From a checkpoint of a small transformer trained on Wikipedia: 12 layers, rotary positions.
Each number is 128 + 32 x the weight over its row's rms, rounded and kept within 0 to 255. Layers, rows and columns count from 0. Numbers have three digits each. The size before them is the row's rms in percent of the matrix's.

# q: layer 2 attention query, 96x96, rms 0.305, rows 0-31, columns 0-95
# k: layer 2 attention key, 96x96, rms 0.286, rows 0-31, columns 0-95
q0 131:135126122094201181149156122092138151175138178184107167170110108195128120172158132125158113121123149105079079156120174160160138069147154113140125112096153131130147170155151197130146146122083142113136209130146176108146131137102078162087134202143131160094110129160175094115079122099148181147
k0 094:137132153145112089141175119113117103089132125097159097110055132169166189124075125075111194160113187139131112213113157124103126174122138133117097127129139130142134204092121137104097105144139169171124099125199081114120090166083179114099176166133121156102141138152163125092147082115097060125
q1 109:077103124064119162165144071114109071153098125121107091177061066157047139157116149138167149123147105139091073088089167111108128146146123113144096101142104137123163120136085144133084146122105093092162117110162129144142110134123118145109172141112117226059138172161125072114072123100109120103
k1 106:149120179169116159110165101088186199117192127173114136152102139165207119118115106065114109196141155114160113199087141108142119140101132129156117149112111117161123097104182183157155178132106120164143129190110092174115127167081134166101125150200150105147144146091135157105110114144145158161
q2 105:131118143083094081100157114104113068115083092068136099147084077148120183120119106144121135126100082137108148072103075070107113160112089114130139087149072161099135101097105076096080091125107066113135086155098108118117107130123152119166167078082063147091130101116104160078132080098118083098
k2 101:104112135122057129105078166143109156140116162131137142121186099146089092147214127186142130067139068119110134141156106134158123130068092111108171106130119108065123098103118098139169114110133128110138140109087112104199185059140145163194110103106110123173116083139145149190118155112182163116
q3 106:136145117175093112102103158196135188084112091103143111073138173088184106084105150133104105140088118122169196108150092131106119136110129171129163146124137096117088110162149078114132125160143143153093077114108111155084159142178167100120094059107136034173143092093083161145166108143119092128
k3 103:151077118122154141110169137085100119143053146141154102197148140160138121130151079155160171117151119146153132106123128124142132117158093168095145075152139142120162142142087117101114015118125113097129125106193127099090131105117179097234138126124097143083091064146125177104126126083156162107
q4 089:146155165139176154147169132085157137168144162161120163167137115132119132162184160143153134139172145123112129147116172165134137157158198128147124147115151151126143165115108146141175171135127185129133180132128145124195050102132097165152153215188145194130123149172186113130087142180177177140
k4 093:078144140146137119168118126149141091074149143125112158078098150125119122097105160072115125150122147124097077147144154150043128160075122106173066188101107075155079125129176177116114197141141123122122107164093106103144086149123108157026153118091152107196162129121146072134121120158116132117
q5 101:140127149072152113135142127094086025149102120089130114140056053168137114123130074129120116103076105133110073113103139100160114090105126080090116128112110193134145117105113135110114113104084114065126114163102156105122114125096125127177166156107061168101099107124098089082096093061085148124
k5 089:143133125155045129052075168166121149116091147137186121132157124109132144136181104163139108119134056081113105117134062172180101138122104110072132131092096110102152097100112086126146127117134145099158125128092094088205168077122128108177093090120105095145111074173151172129082094123159112133
q6 103:122164088216148120150169128089189188122148130138138140097189166103182156103125139105117159186143166154150172189153122132099095133152144115112154122147144106132067153140138131170162116077144149146124151095122131143172135157156128138076083158169131127173144140092133178165180098216140107166
k6 092:097081127115183109091142099068188102094163102093111096139103153113085151143096138056154128158115141157102129127115169063124170110170142102128083132132139119148131143176166183129103110109142105156126085148126140111097049172121125140081186163117105155067091180128142057138140147187124160114
q7 087:113146133155200146135147128089132143127173180169143161122158100158120099132146187122135160174163185095107097134158177208131160146173122141140095112115166134135171144108128159170161144107164164147079134087182142120160061118167097117110123190184101117175138153099195130119111117180158168126
k7 085:129156127171121134146122087117152105049133149081132094105082135106099165139131124103128143135130084129105053140132156135102203180122134107149121147139111093179083116157181174103066198146155120162163081163111094111134066112087120130094133134079154091116163191174136137110140135204150126124
q8 113:133088100153182130154123155152149196065147121133135121109161146130152094134121152138138114176122162115156151160167154130094119142164195137143154166120170091142086143168149160172141152114154192143099145105185165194148141174142103117104086172129163117193103198092161101155172089176138159163
k8 102:151196114156143134141137102165205174098156156111088136124081135099137127104124178121175111098195100159133122130112130076100158132142166109187133119142152046147099162143135118123072140144133158186138117205150123147098079105120162137098114120188150077072110129134123106121106111164066161087
q9 085:120132186129172123108117146189151124128182156185125187145102085146152137153180101168119116150100133121135141113062153133140184119115196154116153139095154186120178152155123158113135187128057098106128157152131148146115115082176171113174149199064135104165109160109097106105103110084157144094
k9 099:155098108174081137073089111144040173120119154119159083068148113142106158054128109188066139121141045098150115141115081129161069164127104127114118132116118126071135104081094100107143086102109143119091127077116116086140153111139135150130059123116162096142118071132083160128090112110126117122
q10 087:107157147174209138124110200184130166105191155148125096111108130146153125096108128140096130165119235120149113182130181156177143108114175104152184145062132148105117155152143133113159142076104169113115136147096172136127125096118142114137086196133103104178113170121135148133152090144144171156
k10 101:137098084163078122098124123121090162163150108163155113090067098149077133142093082121142111048160035146089078101135072116159139111106103116161111072137114124125130103108155117148110078087145109126098076114148106060138163109136131132130133108040080147090094124151114122128087084163132151102
q11 110:085141147068123129132103107134088040156084113130101088150078120114070128115154087136151101052094104116120092093072128106117112115098088108145124109082076151113153103144073119074100151127094083066155081140079097103106114090134092078142132096073162111088135124111106107108106110093095161122
k11 101:137115122125121190073150153146089142165071203122149120116164106130131122114158081146135112133129051089151145105124056146175055060124162115086126151114062161071136112070097106136130070086129145059138121077103117145120154093128150117172100100104124123132106117114095140129070114120140113132
q12 092:122135121152084144144060129102119075066142106152147149128136096122126073063123092137069084067114175122153102109080132122159139092145135089050137115098129115100139084144099110084167096093104093140088140089092090154126136076150145113142083113153132149103091078072090099131172119119093181173
k12 084:108108090123109101126106101124102144152136166183197105146131162112110146103156060148100110149088122151129170151078071132175069105114159148103123074099096177105132157080093136187133112118100218117110189118117085116162143136147132111127108115084113118125081088189114165071161094141141098091
q13 101:152125125151054110083123100096173121109187092116134161120094081104150190166100173106150183100155133153141149085151121093079117154201104142185142101152133091097118187120105116175100136109149156111114160156155117138134157133108126101132094130165097093176064110129093083093164092187160079125
k13 104:133154153158192084177130123128148133115089113123148084117156137094095124137114169109112123135153198110132104094129104124090126209158133078103124168199144161137081117143144182126198166156139142182101142115140128075085087192119115196075148089136149156114132171137147109159146126175163105173
q14 079:174118165131121153188131100155078140124092103129086137141179090168119186154177169116164168156150102126125121087121090186107166140137142117149128136091142140166144122126132125085112129140103143142134113155182143133151095094084069158156207058145045088097137119150117162059089131172163160129
k14 094:145138135145127136063141180156107057166060153133184143157154134085168093187158150126141158128177119137106066137131181149105183148103094137064093203119119139118156077146132133137133114177157095124161099191117151110163122113144151149168123110165186125159107119126138131156067122104124105178
q15 115:111128144085123172126079094155114081106119087146133182135138090098110122153132090143088099112074120085168051129104161140135146101117111106116113166119133160149172066085111118087119079116087107097177084138079105123111144062105151068122156082154086166086105091106106063114101161087095160155
k15 103:120139116170074173053122176140128136119131105159195156148135129107103130107158110133101143136087114172145175112089067189144106136165149207080173105131103157111141084144076101119161077122147141123106145127062120136133169150176168094168074122111127162154073114155110172087155123111158091134
q16 091:167179149176113117151095162125132092197124119171153065193146121112137110074177101160113139132155135151135121106145121172157137061148194184098191090101142151146139183132143129110141089121107079168141148118165149156144115099139166157149095147169147119121165127138159149067123133118130173218
k16 108:143099101086171127163108106152078092201131090116084181187092097174123137150103104225140126099151121155117136131120131141153135155122130103150069123149092137172121123092125123090115099090138120071155149167080100145180116091112110195205145142079087136097148100121103139163130173084109138126
q17 107:086089118066130160114119155130110048121078163117109124092097141137071106112147118133132131072121141147076081100120148169149185123116059088152077161107101184110171080068173114096067087153154098147126112093169133125064178126130096095139151106101111092104136118129132161107120166099131147094
k17 098:161126131130092146137088117121079145146136130107188092178143126115191150122129121129101174151138136140169101072145125163180189128089134156162189062163112145089115100120072133130131137116147122118130095112147118184150141107155166093238046103143162120143141171142160161135080117141127089170
q18 097:149090134148200119162162142190130166153146152147169136061099173143134138143129102108121161169103165177116172157155134124100108124108149143138126140136139160161047171148145156197076160129186159166150124128127116090125155167140190170089148127110166131169131161204145113131134126195109080136
k18 081:113100109120133100159188151133121156118157081071055143069162102097156152187114179111126116163127109121072130107149173111104154108153100034130134146145121078145115126171149082124088115150157105155132121151143185127119115113128066176165140125215147130086175115093117124174149142095120171141
q19 105:086144123155196145136113123172125120124106187192158175182121198108117108134155085094159081146066140151155136120119174184177141066134095134148120124088139176110115081110093158111132117176093118086165123142082120128099148174211146124104127101132143136124095145116116109180110173111123100181
k19 116:141152114082138126091175153105063117123145159142132143167079114155097119110146104191066076073103097134133107056083101133173078087073145081150104111121120138070173156130101115107158104077091099101176143095136101097105140121103090159149087131122128171121132117089107115098138180113158181074
q20 094:123135112122102113114118143093174151218109156163136112151102110160138136106208120122085127139192131121169152091138133122133192110151184125116169135126132139151199129186138061111171117140104099131141178122122156178097150147087169135177095103157099150061179151086111143161129160063107105130
k20 126:150147072131174177098079115112108088149105117112115099140099143225094135109127059170077146111111131133129142065110159142156131117123139131122126131166148205142139078152092129124073079154082052084190173135141145104110069139135165124134163144088147108086113166172100123104122139131117096141
q21 087:145146127126107130135056111143104072153120097095123128105078106109131038093092071113128063069088106131155093098098149097099108132064122139125090148149092172112135142162142094119065158105079127137162146134099099108131179119091102115154170115132136134126089080170092083095109166114077068149
k21 073:128103074145113076108171163145115180115141172162073112122183172100197161097132107129134148138186104101114163162139058144218095075157132094120153081110109144121092173115066141164118079149167175107095103087121088132145121086161134157121072101165107112148119125121113128128138118119141117085
q22 091:136130180095108153092166116082154140190084070134111079128093099127068155171146178160202150094184111127095137105174115100075132124130115140128159153190110165164163118122131055117176089140134110106145112178082143175108123131064109155147161126116120143099156095180152149131113118083131097110
k22 114:096118156100137186086144138162134129129076124151094123181188164198077103164113168124199126116132123131137138138159153148125143146186123178106189136128173131152130104136140102125182115176142087151174089108123176168116100098125173095149205177176117133113155110137174142197110119104140170143
q23 086:100120121145119177211116173139139133067149116084138103111132179176122101151081114130119125093099137128122109134127182134154083120081149114147142072150124138209124112142116125085175115083169127155129049116104119103116108156146120138173103133170146121118147087168172092161160174075056191103
k23 128:129157094078098108093128083151147123144136101172182161165106139128081124122101162110169072109133133175127159152194138144104124066148100130093206142130136080116112175151137092182178181112153146170175187174135210139163154131153116067158157149132147173128115124124110128146160102158140143102
q24 100:140137162073129121151147065117109073130120137162091125112117089089056144099135143125142078107123102135106124107082095089117053121125139072117111134117156113103066086096100127144119192105093104080142086137106076096153102147134126150137177066076150102097054110122148069176144171150126139165
k24 109:154126185194144092121121131081093120184091132132120077146136119077125152157200098137103130082174101175167141166145085081134098096127159104118117156148137126101144117105141143186090135132124166099164157161148119158156147161079129159135135057149183161174133087104070072191118161130134132088
q25 084:156167177134094095151110134116151106173092172151142125127133146174134141098093122110147114131057144118124137079089109091162196127166134192116112161151164109103123166161114161123075102177123106103126145098195088078132165181207108118102121117139183114148129126166090080069081085135167131144
k25 115:130156138105115105141174125155134130106125192133106132087130140183174122116191106117114181136225135172143104137128163122190160128089140069131106103150153120140137117146108072125125116143120145154105101175176145114097109064153118139117123198233106119098141073071150142177139127115147170138
q26 103:111088094113149114176105123172076173053124145094070127083110147173100118109166148134119083125109178086156136145083139124096098165136176163123099120054115111128081106197111146108100144101124160064137147124104134117162131141163120097110087133065128085180089143131123059122111079105129169110
k26 121:156116086137064168115136117121108105096101178115118138084145127069140091118149127138084099133094119111085148068166127093133056105085142119117106175115113122062095112102111149185099134133116154112067090103179105072110111117137132082064122111124205123113106109147124110092065065135127110078
q27 074:162096145114119096071135164197101129130145138114149100212213158143158146096123125121076148159130113113150153138129153139168135152151128149121161102144144101147179130176122167102076141178160165191104134136156196085154076094103121115105103094153154116160150198115153103112146120096156203119
k27 093:089090145145104146161089131143163097079094124056137199113070110094150113151086146117079163139138193095189066145169138100063114145139093171139128191132112069108093088099146133092099133067104065129122082149112144092140143121090115110151144120099141120146109158129120132162125132102106095179
q28 100:180111096123136108154152120095133117157121123075098124110146120082168102169167051193108185120125084123108141157156120132095176120156150121138092122152142166145070138061134094122188148105109086130181139134080112154144122143149183173167159178117132128112168059118179190108116146125109085082
k28 086:200127140115081076134096101132111116112148088106117142125145144094137155138078176123174085104067137088082190128128133187158144147129125125092096126157103158130145116189133152059169139133182118103130143122042123164166112170136129087185149156106098108183140072104133151126104160098122068142
q29 091:116107096114095147076134105092102124143129103179103138175128093119077114129126128049169128140201101154132156083118150126122127145136056081072150095127127109114142062145130160140141129122130167133102164117192062129080142140056121073100158024151135132102119120135088143162130104106121131154
k29 099:053165131183193113144118154165131114208107116102181101095124170102070153125158132131126117184139170076128101129100098118131089105122137121117157137092112135167120110130155111112127132203114120070124130098160132136130139195110140115033158113114159113104115164209137126109115143166118067130
q30 074:128134090085139090118114115083071139120126110086155063165142120153152092124145068108114204153123110116131072126128150141159159119146086107058078080116084106138095135143072159103106089157132135103112160162157142120174048174169138172147082136165119134138096179076146092138131080140096114156
k30 088:182179141092156180180087177142158093074106170054148126112096119151131130172110106130112111115080166081126121133079184108095125128105150136099112203161129191126142140119115143087105156114116081135147110098102126114098083127060106157097156060108189137166123135123128143162098163116156094160
q31 112:172153112121100091125127103046139125188130132115136089155100082126130111095080083135094160129170160129076109180125119155138091135127170112124127128222089162149162115107131131108128141160113087149129154124109157153099119170087142181121148199187077201112120151135094164127124150108064081159
k31 109:150185148083184105095136146137177117155084173115121100191167085139180124180133087160131220147185079094115089147117140081142175086134108160086107101143109154112123088108122107150150118103140079128149082130107126158113104081088137143175136109197133111093130127139128107181093112150079116108